Each number is 128 + 32 x the weight over the matrix's rms, rounded and kept within 0 to 255. Layers, rows and columns count from 0. Numbers have three digits each.

# layer 10 MLP up, 1536x192, rms 0.226, rows 1037-1177, columns 0-47
086100210148142201086169116129089079088125154112104152097097126134123159188145187122158118107156122098136157095197103137112128107136151170113127
084158176121145120137104142163094137184149126116094104136163112084094104148104110117090114190122076162170175142109102101126088108073132132122123
098167159092105169141166109151107103118090106112127100133124118102147111102153156135095118130137134126080167125152190125116113131102133102089116
089143164135104151077131118227172116087098087160094138079114063089090165128127111091124100133135077075126132097084127095118132138104068139045119
067166084143138130067114102151157171130112138079098162168128099161069138157123149098114137129085149117133152103172136106105107171122072089162099
153099066125159171111151122109075158141121137131100120165148120128056138147104151141140117149166124085059141123135176142158150148141161104156119
083196137123117125129078126111134132101145150152149150137171076116037157114116160174133053129136127131104124123088190119123103094158086114140150
158135105164179109116150048092136121199073131087079132099139105150119145090117098061121137130145098120127143146157169108131146084160164124129136
124141101119140078078115123103099153137181100123097152102131083062130129120131213074137134101105133115181128086148177170157107119106091136117131
155133109081136152191161148156154120120119141119112125096131109098113078150143173189140115104143168117062159068120165133179134085141107096134200
177128090111171134075167111127155121155098100119145088138126136110155117168115087180134114141151164112143085150077100079149073130148165140130109
118159079158127154122107120104099111106130163125094153177157114093108152091150073123133066092179091179133136084194177143148122130151142177121066
100161142120091102151140096116138142117148128145141147181149151117096104163118143127146113178085123115163169104099104165128135154128147081123155
154109173137147146159125148185138136110083106160185101139159163070138103077179165189106041111071077140113053126117089134124110172140142168170154
140105127111147142141137119136111122129177086085133170109146082099097165110109150147128127098156164101181129121181120163105115167141148149110144
075107119107113133128136076107139128108118148134134138124127094073117082096110167178162091094148089177147107134129129121118105118113146166151143
105136121124086155148102166149092155100146167123135179169116100144120086078111104111117131149116130121147119120100128154209163140163168110128080
132149177109198149139103101094192116127130163117144076126146102111161109121148113086132156109129114145109091078120132166136080121126152101135107
144107121187154079090097104181151152132112185115110177107108117150088114121178101041117164117144100076122106179128135143092107091056146144189130
146078136179124098104070119190150157149113107119094104118155154128127080117124135115118090123171075062125175105100116154202126116165144155118148
086090176099166175093093104127123175152131156179100180154173071110147096148142138083068177095115158160152080075174144163130071160116101079121125
118145118147119144180102096106193138127112184132155102131091035084119122088137133161110192164140125152129126150160109129174076104135107152171129
138180182108141132229130141105164111126114124125106157156174183169107112133139035128160081143128135055184120088171087154084129094103125063175110
105139129143135133098158081176027121151172180162103126175153121144151069191162138113186124133106127088118144173115082173104152147124136103138068
059094102105084134204139150106136139129084146101195133131143107091180152125103113119138145135105162112131089096189143136143135191106149081122148
156075159130108115148128119110099163130139096128082152131166120113139140130144131062108117043168067068184161126110142114154185118100115094184097
136146155177104193137069119079124146080134147106112131135146119102134079169108171168121126174171141123084121193122118098167112104143118106105091
149158121115160059182122136136092158047140097115135153121204138080102144157091143153169189148099085115144159100167106137086143138105176138176113
103120098140156109096123164095145143054112136128099096084165104155138147157146124127163100154113152112100082095140142150134104159141140109084123
121131086133071146147123141130163098129185130118116082196131165125106096160090112074183144118137118068091136147139116161108054154138134143153114
077091124127161134165120114131151128157124155112092160086122043174092103157156140120077114112119130154139173110108128125146148144141117083152125
123105156132085137150102131092160102089136148118161131148127128150094138163128102133131112131119118112122098094098086148157158119136152130083125
138106081160143115140156186107143139105067167194117177069184108155150172156137109174120151103084115153158124122137125132058085151156105128153102
170111154047140101132094113137078115152154138142157177122130137090168116159119148132074094171110115147116184104149140070052177098144085139196141
134174137195183155148133120169123147095130131129093132118141172131144147101104133067129092110132126165125068086146118121106103137132158080134094
113112159128192141116109157081167160134136112198138090158027095095124118120106160152122118109108123144106168071158159162159119149182092113138083
117156184153120124105149108160125130250161144184125155066136100104133156129143130094165125139105116140169082068157099160117085131118140165114113
177098136174081137117145120134124088157100077116102162153107146159191128099184114149149164158102185083167131116067118155111131140141081140144105
167140128139109186154100160152143092186087143162145160075169103187115145112142107119117121118123132091186144112143151073108087159163118111114166
137097171119170110161081132128108088147155145186101133129146113156112116143140149139168188103094121108206127113147147173075186162110116082108038
138165139132105072113111156123088133164156112123119135135096072088112085154172147140212148104164150118194130131185191100079113201095164104125188
121162122104130113140077151140141173177139174172127111125120123134124170200135168128110165122093130172086147112150102134122120105140103105186144
130142141202135148122139123115123099071146126121101137140100172152156140127117104182091133076124153137074117178192175123093162109144116099117157
129143111091157142107140110119073074173123135130110165099133135137137120089109134091157124125160158168163101170199171093101126129165098166106113
141180117155134069113095140129072092136081128064134175118099149139156099166104124124093144131089061127061140141126167119110145109178180132148114
087108061098137076104122171092154107112155176085121121145120215137137077160123170111139103127183140115131128143201137090137135170164110112123140
186196127102169110172097160114145127118107079126142152098099136103141122147183132109138108124161086101139130108124108138143151125097125140110108
092213144181145105107071180150197132155154139128059169103169087156191150066074195119145083183058111138159107142119154057135183059122079136109196
208151088103115179222171081129122146161121107058103149129134099078197097186132152144134068139164123143129166210123163111134200158146123143167138
096143094158136150130161118115081127157165083158134118136211167145129078125132114131076115148115122201089187137079124132170041097108119148139103
151129069069136135129112173066133138089148155101132119074105133121174124087128095154113104091140186110173139156097150137122104200183042088102153
146149119144122119163148120152150128093095129150126135120133078115118170152142123142079149156101136102108089197070101125198087104181124167115144
162158070108116097129155189149148113118118131123114175087175113149153164152136096092155090130125142115110137132103122128137157128122158131138083
137118073159090113132149193112142083110074023163105164068085128123065116106125171058066160151138189153119175169088136093182146172132128161141149
098108109161125192159094105107118142168162162120154072148077079107162150103122179129109124154197127128137130128136127156108136094110101110199122
120137107103128134093098113103112110196125144136157173113117150084162113104137195117140066141143129149122134164070161104132096159133138107123121
096105142114098122029089078128173148096155115138112092146103131089200134145171116166061166122131139108077142180119167104081087132107081120113161
163152152071137163131149071171157097159105129123133115123137109149151157155113157150068130097131159183123147137179103155160157143105119065174101
097130115139124100142096070122148093079152178115168189153168160153149107112159146105097205174096083138090175136098153129094130140131103124120117
111187121135083096177195115135133096111111146124102110180127107066156162104161134151143103095135150096107145125167118162111122156132164170100109
115090088135131134101177117147174143129132086116099136116058170141149066133068069101069102149124122074169189120107172108095155141191133143144111
140121058174113116162092100175075089158118158055131136080117134060143102139121188142115091165082131152126107115127162135122142140130064130120144
175118114105189150184131149191106116148145167141112144120103115173185108177141129179154102112094173158132091133098114142139124132116115125233100
115128169075104110146155115134091157142150119167106188127152209106093161146122112122150105144088136121113115187178094134106094150137132188132145
138127105055074098147198130169197097102111118096126150119180093134106079106161114098173118175152123170120118111151140108121132169145101091152107
135059135126148115134128176120106054138131105160157105102113123120128122162121137100129131171126106099100168129107106146125171147188090113101124
118190156179165083149170141158112108134132085118082167140157143139135132096179124179113143139128137069136107106070121152136164113137188081169148
101123124116138128100077175087132131162139136104168120024148164137139182149131130143207101083121108157160127146159105080136099159175095077166096
114177116132185194069120091179129105099107092075114142136113078120100121106062149118089116109116110164098136063109133117169113124146103105124113
101149125076151086180145111147106133120115120152115123118061094097176143130064126133116114154101156155092092084146109163134135143145126115146133
118118161134130087130100093017150101119117074140107220091174133166152073108126147116058086119094144144140133093067126100168120100101100077124075
117168172065097094160160128139070180113129185140104113074152095133129157169182076100164160143178109181171140119167146115095117177140170132128116
160141162157145133073158154121165079142126098144079116130190114083114122122074118172188121122104070118142151157111152148133113170131167137105083
104066168104100148110165137155123151089205106168163085138099137108098102127111168100169060126126108194176184168127128144132168165122094112125117
122197180195168098148124141179105141073112110094138070147121174150098125083121176133125142083112029111079072099150118157138121177163117086110183
135184127129155168137117116099138143091052128125077107053087095126115153172141186089070138144203138115120120130198104144146131127126192158158103
141177130129141112099119148074142142147090111110098148071131152120108127137153103197101076140172124139133109094170185134164117148119094129154110
138115141117126138121200139097168144126193154106190112108105164107068100172154146084199105172101116141122122154118055183078114144159100138193102
148136169177138087155149155105120115169121127157126118117157092057120158082117113129139072113118099126164151130155175179183140140135100134164151
164169199156182140128153209149098083129118115110109144115113138165183101108123111068166176171161171143097167173146170101119142175151040071203087
049146094061103114162075136110115152115078086096141201029105132161188184105133140107129172134141119132108121161132141093130150163120161098113080
123172150096110147139154125119140110130144128100148194113106137118131126097083132131145132091188118159139091161111090106126147140068129084081146
117137183155172132135110072152124095120130109121113053151133144105083157116078150112114138119091091111120110101182133112126125092162076116140149
151139115102134090100102134169088090105090102200137128139163101137080159124107156114149124177082124155102141116119102105150096162109132123152055
151099136091092174183110070141092095107167195146127209129158071148151115119109127102054084045132130114183126150104152183142074158173134085105104
164100083120095084124142188110166116048156153083182177165103118148078139103151159144167113127143102137136176126151126112133108175119113085093212
111092113104114134160095125118095083108127153120149124074130099211076181139125115144124128150160078126140163144112149149105137153084081111168073
108105152158148159149155132149104117083085104131134176106166119147168131095163173131156162135080143108113182158102136082119163125096100141105133
172153071122140155085169118149162108140105101151121117152101148115105109128118102173106110130084110152106141136190207096111099178113112157118147
122151080080118135068159071143128174142135108098140123146108112136168134152147100124131170138140172107107146117113132098140067159139131161158119
123063154127134178162127196112079132119164136120092115138107121061081097121108163175066118200149108090108141082093141117115140101176085138091162
078114118125114104113168136122101120130098068112085139192099160115149107146092118134170132105119109140020150124150125108134168149101143134077145
173135191104174103177118163136121134164120204177131138117145142115170164145081073101114102146146114115126164199095140100099112110150153106066089
164102103077134138104172145172098114152102129098113096071170103142228102165179140120149143211187108139109136151064133087117120159147168079121150
164180044118132124088191115183072176163167076115092066174135115121118119165081148121119105150069126118078073076152128078071121088153075073130097
100133118169097134140148183082065126075127116120126130139143099204124104134130170063094113167145064115182120106108146105114148069099144091186179
119132130081158104098116156117104101132145181120062150098156134101098130176174139115194141071107166174115145171117113144164057108122143131118161
128129128115161142123078075160127065161162176114144061135106193155131135173159094097091147149104083127119147173163155138125102123089139100188091
137182142168169127127103101067142164129086121151168169114111116093126180155067127127145095199092156164151116107081082148166155103157131102123123
092168111124070195134134209102141145122082144127129118166092066165107117140142171138154151138130182156089119185087146140208151129096086151121154
151140108215135062102058164142078174112108168097071119120128145152158178133181107178102119133076146181120156184101121125134147194099150038163117
169172129165054088139129116107125130103110153142111104056104125084133101111056104121126108076075109083177163142072102132109191144159128126137101
064120113146100128104124136101145181088152107190162123081153148154166076136185171172096098086117104161137115138075085144170136156153120121135142
120127095175126075122124173150188105169103132127104199133153108112182155135196147129162110087122121107096118106092202100173098164070137092182156
176072120121125146121095099200214182100184106132092121142120142104188165105085077144101074140110088140124219139053155105086110163093155146155091
114158153116137136139069132099114122141091100124178104141096114144086132138093121125118107132156179093158112124140148106155106081127116149131102
140121218114071162153153137132113080111107182122119139133075137201157127173147144106104118130121170116182114128123119156136103142139151139093163
048161122168109102128104150051120088123111191089114119097077144099071063165188176126152148162150130184117154122121073069186140120134112164108098
133204143148118097085081172142161104095170150154096117040118117065062116120125132135137150115158175149150117154094118104152105091146084025081056
136148092064178132117136133143156125155193175160124134106161086176113125144152125093118144106142121071107167098120188118127079109070127120088144
139133162171110186200138101185066113140142147113104119089139117074164095111111145114093153106134125133121128181117150128112148178108184164145169
134136064176128202123160124162072111136120147114092107136119110116166069116107085124109126150119024135146135152130112143127201136143104137129216
079115130121083140076129110179136153164133120123106131104095128145089128162084165160160110140144150116150114158191113140132125048127100127095159
100096145156140129167092102142122144150113143150110075148122133101121124124135138106073174146074105164172054125104105170109167129125120104110179
118126135157134181150119137154115180177135195107111129080125097133068142138148113072141119112088161084211158134139113159087103127081085170149179
187158175159136121073192120163161110107144116163165140162138122155174145137152116166136097153112088175208163119140141062057102169086150172150109
207112100121114174081023110156149094110068118109147103175153151161086100159081112147069136112130088142129104137115175097143115195128155133103110
202163114193179117098111116137138085147119142129141100119131121125182157100154135156102148168114170099124191113132108143141125145106192113140161
120131141124121113170114157110136119108082185141139148082138192134157082130183124120157127106153079172178140099094085069088094117130090143100128
091153191103139124125147075036175147125149153160142086139121131181040147081145104139145096115143124095100144141085116100131115097151127100118127
137133143150124160114097134136142134133127110080059079200152106196094160051161160155150141084156129169136116135102134163122116115142135090159122
119125085105156105184167085134137170134162171139133102128147068117180123174138099103178049135091153104108089087139084115152069159131191107133139
122116127126162140165108113121105059173101185128141103136107083133153133113128121071093121171142031167088071095103144138147169104144144097067178
166108163143084135120141120119092137081148108147105111138122126132119067161151104163104157096186093110109096070157105096118084106091177124163157
101141133089128158143092123155154093137184153117192103081127130105106110156145157130110159143104112138102109133126178119147110129126139124161144
098125107110121182128100116162125125126054115140158107117156138099101095126092154125128144178151142098165083118119081125138127166095103127092152
147097127147142125123108142170197153125152137165144152145127131129161111089109102144114136108134129123154104147163147162139100153130071115124168
090136113114157159105130159191150116098217102130132129111158069113158086144084126133110146135105119146180130105089126121105100150188126160122164
132192107145139116127124146166154124137102123119112129116153135103073145142156134154131125110116171166145080177098133103157145117120136094218152
122169105147168141116122124150090085055139107064119141150112141103121131121145122096141161129085126170164126063124124099153114089072144080053189
187142106133125094106063079218075108090132098124108150161105074161109101103134122141120102152136131072096099162133146135142074160185086074081099
084190161146124170163131139158096154115111183109177152097178151156105115162078146117114132110140126058129157097083104107174153079096157088150125
122106066081143155115090132059037144139128130126170067061131160183112152157178112124115119203161138144118130117139077154213124131112100142160118
165122093097147118106139096129193133102112141146096109131104129116131123139113098155140130061091160132139122176201126151120125107142094129153154
127141152068045137135160087125136180151149120122137087202119116101125138165207119089176112179120165088087098143156164092120090080150084108137167
057155102076089180118080080139143122070111129162154168113109101087115075170184094141089172146166089152077143131119134124137159094130157114080099
139154130148129141157091079117088125124067124134171121160129087062128171092168092167119219145074116125160087092147150160110133107151148112077122
148053154064105107141110102133080161175135101159101118098108143135115125139140128144136128122110109121127108124079157141104126154077100047183164
152134106161157141110105160128117120126148175103136120152129120131101111137097091165069131096120130111137222118118106172142107138143111133124095
180074136142148157089156116105112110114136100057158195113159132133139136151125150183107204146060101126090119132135054180154077078132084083108155
146130135108071181053158102138140121111150125110157146114088098115107170115102185113097113111170126154130164074111131195145093118187127125120118
# layer 10 MLP down (transposed), 1536x192, rms 0.24, rows 1037-1177, columns 0-47
205187103129140141182093116141134130132190091121139156130100063139147129069135089151137160143148105152060166133114128150128126120094136118148148
168099125101125140132116104106125156192101145081067072094141065125131183115117089110091067136154082102090131090155162147104134080129142162087101
143119102100172124133163109134103102096126112141116135100096137138183174124106106091157113120123134179130131105140153127142178132139077127158167
109100105123093119131104126102102142126091111154129187113105109142169105164131132098150091156109090168113172095156032164200113115164154070128121
164128170101162055133151149141127115109164107094117167173113112096117160114143140151137146102183142092107107155151149125179120088114161091128159
061130166165077094131123141125142125153107129135143163122120133116164102145109108094131130126088154153203135132118110134159098132082120121146110
115076117045127108103102133107078103100125133113136134129116150122148130120133175112144082150109148146056078126123097146095123137140124081075103
098092176055113157101086091159126069104166147164129089145089087135105092127170158156155098102090109146104066144106122124123110143106122133126123
139103079170121132145157096132116081112137160136139137126141147176156153123140107154111140156133175149094144162103092089086122111179171108162107
180154106104147094195102125179139153115104163151148086127185119053104149114089155067086042093135116149110133162096123162079080156151132163051137
102123197130144106150160113172119160139187195183111081152092179077127151136132132141151110169176156106062123069136153091125115089172130143114035
107096099096131104119156044093111112128135100128154142084117112176121138152160094163097168172108096088108100148097124085118157150096128121160202
151127146104122172112148190074161135100120171209151112185139110135129113148193096054155170104121137132097163105158142127112148110133111101145104
100099101115075168126154115116173123145136138168173136111161085097138128151114087084088235120172089167185084161141144098138174063109089121112135
096110139169140078102097100124125161071077169173128106145146150167137089150156143148113116207152143101132118120123133088122162100096154130117143
095185191137153181151121095135135121166107136133047103137125108151126107128163182144114095110135131090122148142131156122118135133091148093114144
084161047135168069088099137151101184109072159113161139179121146129169133106188138113150141114108065173117155092043089156074146093141131146128062
098193143152093031120155093137126134124087086179124132060143162084138179153043188123169125138118128094109138129118071149145162130166100094095084
106155127111057128117142100133165142117138102104186161137099136079106123052119119116164208063142117098138110143161168111178139168122128196181109
120154148096109130152160071147140105129135130103138147156076109131124126128108182122103130165044083102110101087100150090137111137119173217168196
150135149132067118175156152174109145136154088161172127133169123123154156093141118148107133104166077121092197099109092086069131169157149114104107
139092182203162133042168126119125166156107121123174170153158133103085084155107127085173174152140152151108150149101117073094157110072117076144122
078160146101139138028133143120148156111149147100142118065109134134115122108128099132126109146127105187114093151141140134160096132141028109212210
142190115161089115167113146118103167147149111120091113127102102096133115087109119102142113146098155122185160162181177140163142132121111145162160
086138146130112152150086141056162163145080138089202138158089173090134043113148126136183137108178178153148079162180113152139091093067108177121170
120133109127160135149081157096147130102133175096166097115102083144131124108110156152134116160125166190122110096120116133063109149153200150114109
152175095098163080064125136117119135139092144173135129165129110132134103190155175093163138101119167165119108106106111084150111119135128116099112
136118129116135123146224145115082102103119081139130111155151146191155203135199125140112134143131127203109169131068122097051160204078107080149094
166107108110105137163095080156195142116130173139117134124084160086107149101118086172092061082123187096124179139108090109100174096162115175104135
121158103170156105094085143086054144127122078111074145123118091124058145189104082178131155161091152146121173187097123143148175165101119102118072
118110147095116093170114214082126173092105158114193128234139133090109108113073132108154130113118139138121168161167146161132135115171140062138087
138140085154088126115163153132102140098111160156063117184145165082093112201152181162091145081114151121194113117125139128131124142106109150137097
150104177152068099122143116069150153150128136170117183071161134163205091139085135217121153098100136076110111129201143162154165110167164119121167
127126104158148116148208125117172099070054111093124119134132109149104136104132121123161191079145123104156101130101108146182098144116155108102125
114118131062079115114156115104142118138105084152121111134157096179120109153191120156127132183156151115117144134123101132161143066182132141127085
159147103091103072127106127118107069125149192066124175078199131143094077173114109160107135172164106125130122155108145132073118131084157112164183
161084116209159066077122131143131107074081137157175122054153144101097161139150155169117102156087156169097129120178069082135173139123155159104160
112093131113159138169125119167155137117139197110116144111151098127084068160115155132109151130126112124122121119164116141143088075125086077094175
144145115139118166098188099192134147167137066179169113143100082105076065116149110120105174126163097066103116129097137159099138116164125148240115
158072092111176165115138132133154189119083151185150121165060119138126120114117134140114131155143184165086141102189121107178080101150149139124113
098076131105110179174119103129139134120078102141097137071163136105102157045100068115113128102157084164105118120148083220108148172146102175153139
149107136141132155124136186056102143140080089057142150126174090122122114090097135108164111101173079085071140151114124110140133142147132089138120
108147079095085184121085109092139128173131129118078112102116137093124086152097140117155104183087158148134216126133088135151046132171119115086157
186092163111105126119120157137091127126171141126175117162100107089169170090111127165145151124157101157096148109120090138152115119105095076091139
133129154112111115141176105127190104089130148087120111155199108125104149076112084141126157053138145118120150099242103137134079096087118134135138
168129133157165162192110086149162146129055083065116153138095129135113162112174120120100172149113131144153148184109165135153070133067113100141149
116097101116150102054141131120155162142124116119131093134125057121194123120091121156154116157163154132144200184129172108066132104125113112088125
115141119109079111118102090195136106165117107152138063127121113193180120164147104097111120156094144134097162155160137128110138128096069106132198
143115114122109135062136094134065114091116131177114136098084151146076124084116115090123127187059155103094157046189110132141147153131105128130127
155138150153097146130129130170169178073130121153144131139105080070076125112082081189153141124113137119139161114131108123126171122125101146126145
106157135173151166072103148128102150118151114138156118179145071153114095126112158105145159098135170122125116067147089139147160048100159106183103
101125104130075112072086093125119127183095163125120166084127085085147107098142056172135137103088093155135120132145147083102102149103156113097150
157142113127058178134117106150130167155165135086164156174124134074172165178138126127131101191112078156100117116105075153125168140092160145165090
077173158130111183114151086099090102126118164120156095107175147154115121123125210099176124035093110126172098122124144134181141142127114130108108
113121111087175053112129101139149137105170136100123100122119161107160081142184146133116091094102141089120134147127114105136109198108132125111158
128158131203123147105121158129150178111180112118098112127090151125117092215161108112105156181134125177143129082123104173134163084136154115082147
099167111098137083055085115131108074173102170094165139103132190091111170138106127104166107160156068103160137149147079133207157104136091098189184
098133111198147087072121187121094159139151101139125188112142131128159098137115127126184109160138093081109131189138135112062109092149118131056184
128120093114176101055132080140116127086149146144149093103134173113154110123112098138063147148081122034066132118099100130103121174161150144130179
142114111143142158124131168082130110139141166048159167113125151118192145129128097134108096110099131139153142097156196096167140109130145117072166
066139145079133146130085115101119147136140173165141107090145102115108148174124123152160099126099147107093100133133112095179106095134060140071102
059132146172204137157109126136141121114163112130084145100161091139061077143078115115044113131167138195075166178158088135163144145158118061155095
101123181143071075139184113121115134100115112147158132105110102111098132154154103152134165041186128146127114113130135106110162156127107124097120
137102133151156139136117134129134125140101164105160197137162120145187138145080178077133164168166117150121182163161145142159110089117135144115124
095148145125157126135139117136192053090104143128181152174120093140132094101126110185120116138096152118120150105069214058133138139193097077067123
092125146137129141131120134146105128129133114111134103134123118152170113083169158142105146118145151129157101101141096114145119139086142112167174
145062109158143172091146160116156136180134167127133146142146136157113169131116103158111151160189119103111171081126106145151139121156139116114111
136078156139111139133139141134062079107161145117140144146082065121103082116108110136095155183124162107129163146117106183104148102042129105112132
100116109185110083143106116154079147135136091175101156152145080102094135127214111124105118152132146112092171164113156171072154109163149090200140
166139147086101099119137145134149141144124116159070105135173129118089111087137091142123160120129091113110133162165105150141113108117159156126161
133102141054133174146098147102161111155115156122103124148100123071085115148172132107138133130122120103163174127144137164101133114145141119199170
140103101175061165204132120158177133102130143112194179065091096124079126129116164089099129093124094112099110132124043180117144098128128074130116
111157182152109131145134132075170151138093162062124170147023142124080106107146142131073202097147188113114112079131107170092082112184077143173141
062105154172117119140219094161137124130128092149170094152122154122130176189059088119077094178092103124161106108142149128129104070208123081084137
159091153166153090165160082054100108175164140155081155125140138105086136089139207197158123182148153133116132125150104132121175174137179104195094
101110124143125088184155148197151123140119062114151170170121115077065102139137169154135148135104143092153093067141161128120147107131140124121113
157104116099136070093137118113188175107140113150161109176135099101119106101105115142095082179117117164125052156155171097114162117128098115125163
135136082131124096097133104163120150189099102103088076166155100134051138070164076123099147111183158121132145138139163077140124101093131112097115
090105128088053129159117051162167102129128146140054136147169103140093118145136133127102184143111123152031074101128059127135184143114112087115158
087111121109099131102157137140173127084102141168131107138121081136161118168168095140101130153089121141138092114099117122124169101141151092093239
186114163187182140103166141136153126137130123138101145199117124106096136120085154099113083157124163180149124145095092107163132088172120145160168
144136096128108095094132176181166111155146167155139073128106083149176131174167171193160142089107074133148180109135100118158076109139119173137131
132132091140138169122134144151099106135103201097092116172103136145153158157134114130128132124164118171123145139163118124083075137138141070124149
113081138117126156140129179119059153124216158071096132124067151124101145145147130153068179166154110092124137171122113138098104155139102085148166
146120107096125105123089181167151103070129043160104116174121140127129171124156152098102160147143092125118149117127022096117102061107109139142139
170169170089120122143115114145089079088139174140118136118146128077124100138133101132116111201077100115149139151148061181143113116191070167212147
167137130136130102119148132135120169111096118139107109155142139085149120135138121101173168131095124161134114095121079095174147101164185116103149
123150109129117200089182147130141112109154124117074163060126125174065147142147121182067183174091137102155170090160104034138204137158095121106077
108177121119106148199079124125138159106146126128119104154122126107148152161152120147167160169071181156142052142082147164125090090125128112132151
131131088144157106155115105186117131153094152078126168106128093072105074164171086135121095169136121103113056107117109175072098149113131168168179
135128144143201066144095158120121087108089161135155182064087150116076111113110128106128111081218041128137147086089096152136090149101126062072146
167140182133089148114118158168122144125088125095138136092110136171115171192134075135159185127183126042148143115175201126171175091067147095067150
173113155082125093131129122114172082062100121126132103125069130114070142140121172092158104117091118128089086146177132107151106080228097131097104
154125146119147149137109127173127153085090170109089054116095093068140139052159146186169089114101123083129149065092131133157159109084147126143213
119109160089135140069083140074158140124163163092096163107166099184137150144124125160128144078094186151114078151179174124110143162150104159136168
127121102144129154104148121120116118119126113149144137176158150141126160145131103217120123084185130089124124153152103162187158135145062098137070
117122121201122147163119111123155183084093107146132146165125120159121156034096123132096140148194126081169132111164159139128119176114103155102100
152083079129136082113127147091096134121088132145132197112142126149138105154121111135179151123137136100152099054109117071110104165131097102096114
129051137090059115122123151191100084164114144139109173165155146136131098077117045103151167109143126093133161113118087077120098138168112163103125
092168136195053151114138164127199190162100137189191126118141114138079072132098173150192113086103110098103158182132160169191111098172135175119096
159105141126119123131147134082096118132104137124229118107173166150134073185132139080102202096156151100121088081126145137158117127158157126104090
099150142166149155087176096077126144167112133161219113153114164162104102104170073179055069137163117110133186153157144121112136163135108162075115
145091092164176120109116125094153121113128144167178136169084093176171200070081140101102058120134079108121151108162119109114172135100110099129218
057154161059081135160114148169170060111115122156097099103131088134118073096071152173074117152073180087116109103173091106097103158072165219136115
196147197096129083140129163140063107156132093179177138094159130160109115165171136088156145141138178131164101111134157148106215095181178091128107
157118056143096161095125087136121144146146097119090105105118151119196138145188152134180134089131110174127125196131110149148164182100130076113166
126132099128099110114162090104140127087104205159082145097132085179115142128171091138131167127143122103135115187119149127160134138133204152160134
120106139113075150079167110158179101092136116154150116146152103116141139113093059093127128102129086121160171114116120118106090101060131187147156
169077103111115104098173115160117133197117122160124156121149171130154122109153075080151120137120111125102167134088089118124114124102157190175152
136111138167134117121101102143095102113066127147091090117109119071170167129128126158117143131125129117184072116135079165095176108140160209177090
132112157142160114143101135167143070148064113138117152151124096123073149185124151110137121167132164106097122108118113119145088112144151139184095
167120131048135122127154097099115141086142164176140076108172103115155139096080109105112065089115107119143125168132129160091183204120068156080109
090109115157104150171055167137152165163126183120132144137116124122122101115145117124173119174132130146194150145140114102103174091134105106130132
083127152086159115138089161151111158149069148101072113148116096089168134139053061104172140194150107152174071083109115142148172110155083134127160
125169127174086089143079133111134098144111073098083131111129119128087170128124177165128170146134171112121106142142133085093154138119198117159160
166111162148168110098104145110138084173160079068119090074132143113146176090142117173179145147115089179115111149117095088124144104114160124141175
172107064105162105154107164191131146143089133104172128103114097104156173157125097114119087103102120070175085131143103154079137157084158122120152
113169074086148146139106161144097154143064138089194095109167099153066083106124104117135119086094145147094080130138154082127109129131128122143127
150135171109099121159142086066164113161119116092103154131138184067077139137080164122112153118117117088157169138107109092092105120144181135074118
155153100114153122105121222162129092166127092091134177099121108141166123178105148123062126179104168156148129089193087130118081126175157145109141
180134123105143131183148088159186109151177087186151141120154146098136124151117171139142116166117079162098155176127095193114133136133144151118102
206108120079128036146190135136139126077147128116166096186104107044095120174117131057093127134105176094131134143098116121128110135056114162174103
146096153110152187142160156164164126108183146105095141144121121094089118172166101140178128116110095142141178136129106132136103136147080145167102
120124098113142076061131111146061080075100116138109160079110090161117114132110128084127151179129115158110113096087063151144108133092134111160157
171138109103128136124163055116116159157091152134104123115102171142186139113139120104136078132085192122082099119171143076144128180147135125158136
146115111159148133117117160210118112090154137089157137095153131125131131120101187118118101043150133108139080127111118121147146072114129097106138
131143099191076115187178107080121141125085120080092092155100149110116148157179166105130110155126158098127136088124139100103165125158163174085088
134115138082088184061138164142161146135197126095163150172147094127163184122055116100169149134085171151159155112112165168121171102135164149123126
119137162101143094133105132110121121115178127139127128089154142108167156146117083113166200134127053168176183120126123098139124145185176171140148
076163138145152142048091195172098101111138088139074091117108134098019087159216130125138160115093154087042149115105157068147131071148107105086108
108124119115156086092156152077110128103135147119203140067095118146137057101162161152155135136135133175095151122120123141153124131169215138128126
212105152173142098086134129136106124122120110161093107157098091119144107175167103160124128153119084154147099143195108122081104163096170174122125
169115126113122115153162137162153081111107125141129156177128097092109127088107089119152129035101103128118134112134163130081124079164151127104126
150185133091114095162112074104085117084195136119098084174158151165158088102083157061141087121167125030116043106085123156139159087169164088151103
118179143101144121088081126100131038135067161087115107072137104132138139153084125111094138159179100170081127137075112120162084133162196090138099
187174161152202139140150114115149101162121138161044116161125155083156083100090115114166066109166178069147105181155116187147141158150115171145133
122137118174133059189097168128081102140133116168090144134124173122164118132095191099100115180154179136115132131159090118140106148098113117183143
145183032116076085112117176129119124164106138092153144124149146121230163208195127114122176100145149152141126148053128196193103118163168159086119
167137147141169214146105113133104141167147119085153144125090142135149144079120162098172103130133144119121082149074135127113118082173125124154107
128131220162129137141109117129122189154101154160094151123186203127096165119043171079120109178196154085144163155105172100190144190088159131127131
155134122157100122105134138125113129148118127069145179132148134097089090094171094111137070075134111147122142122158116141090145182098148112095156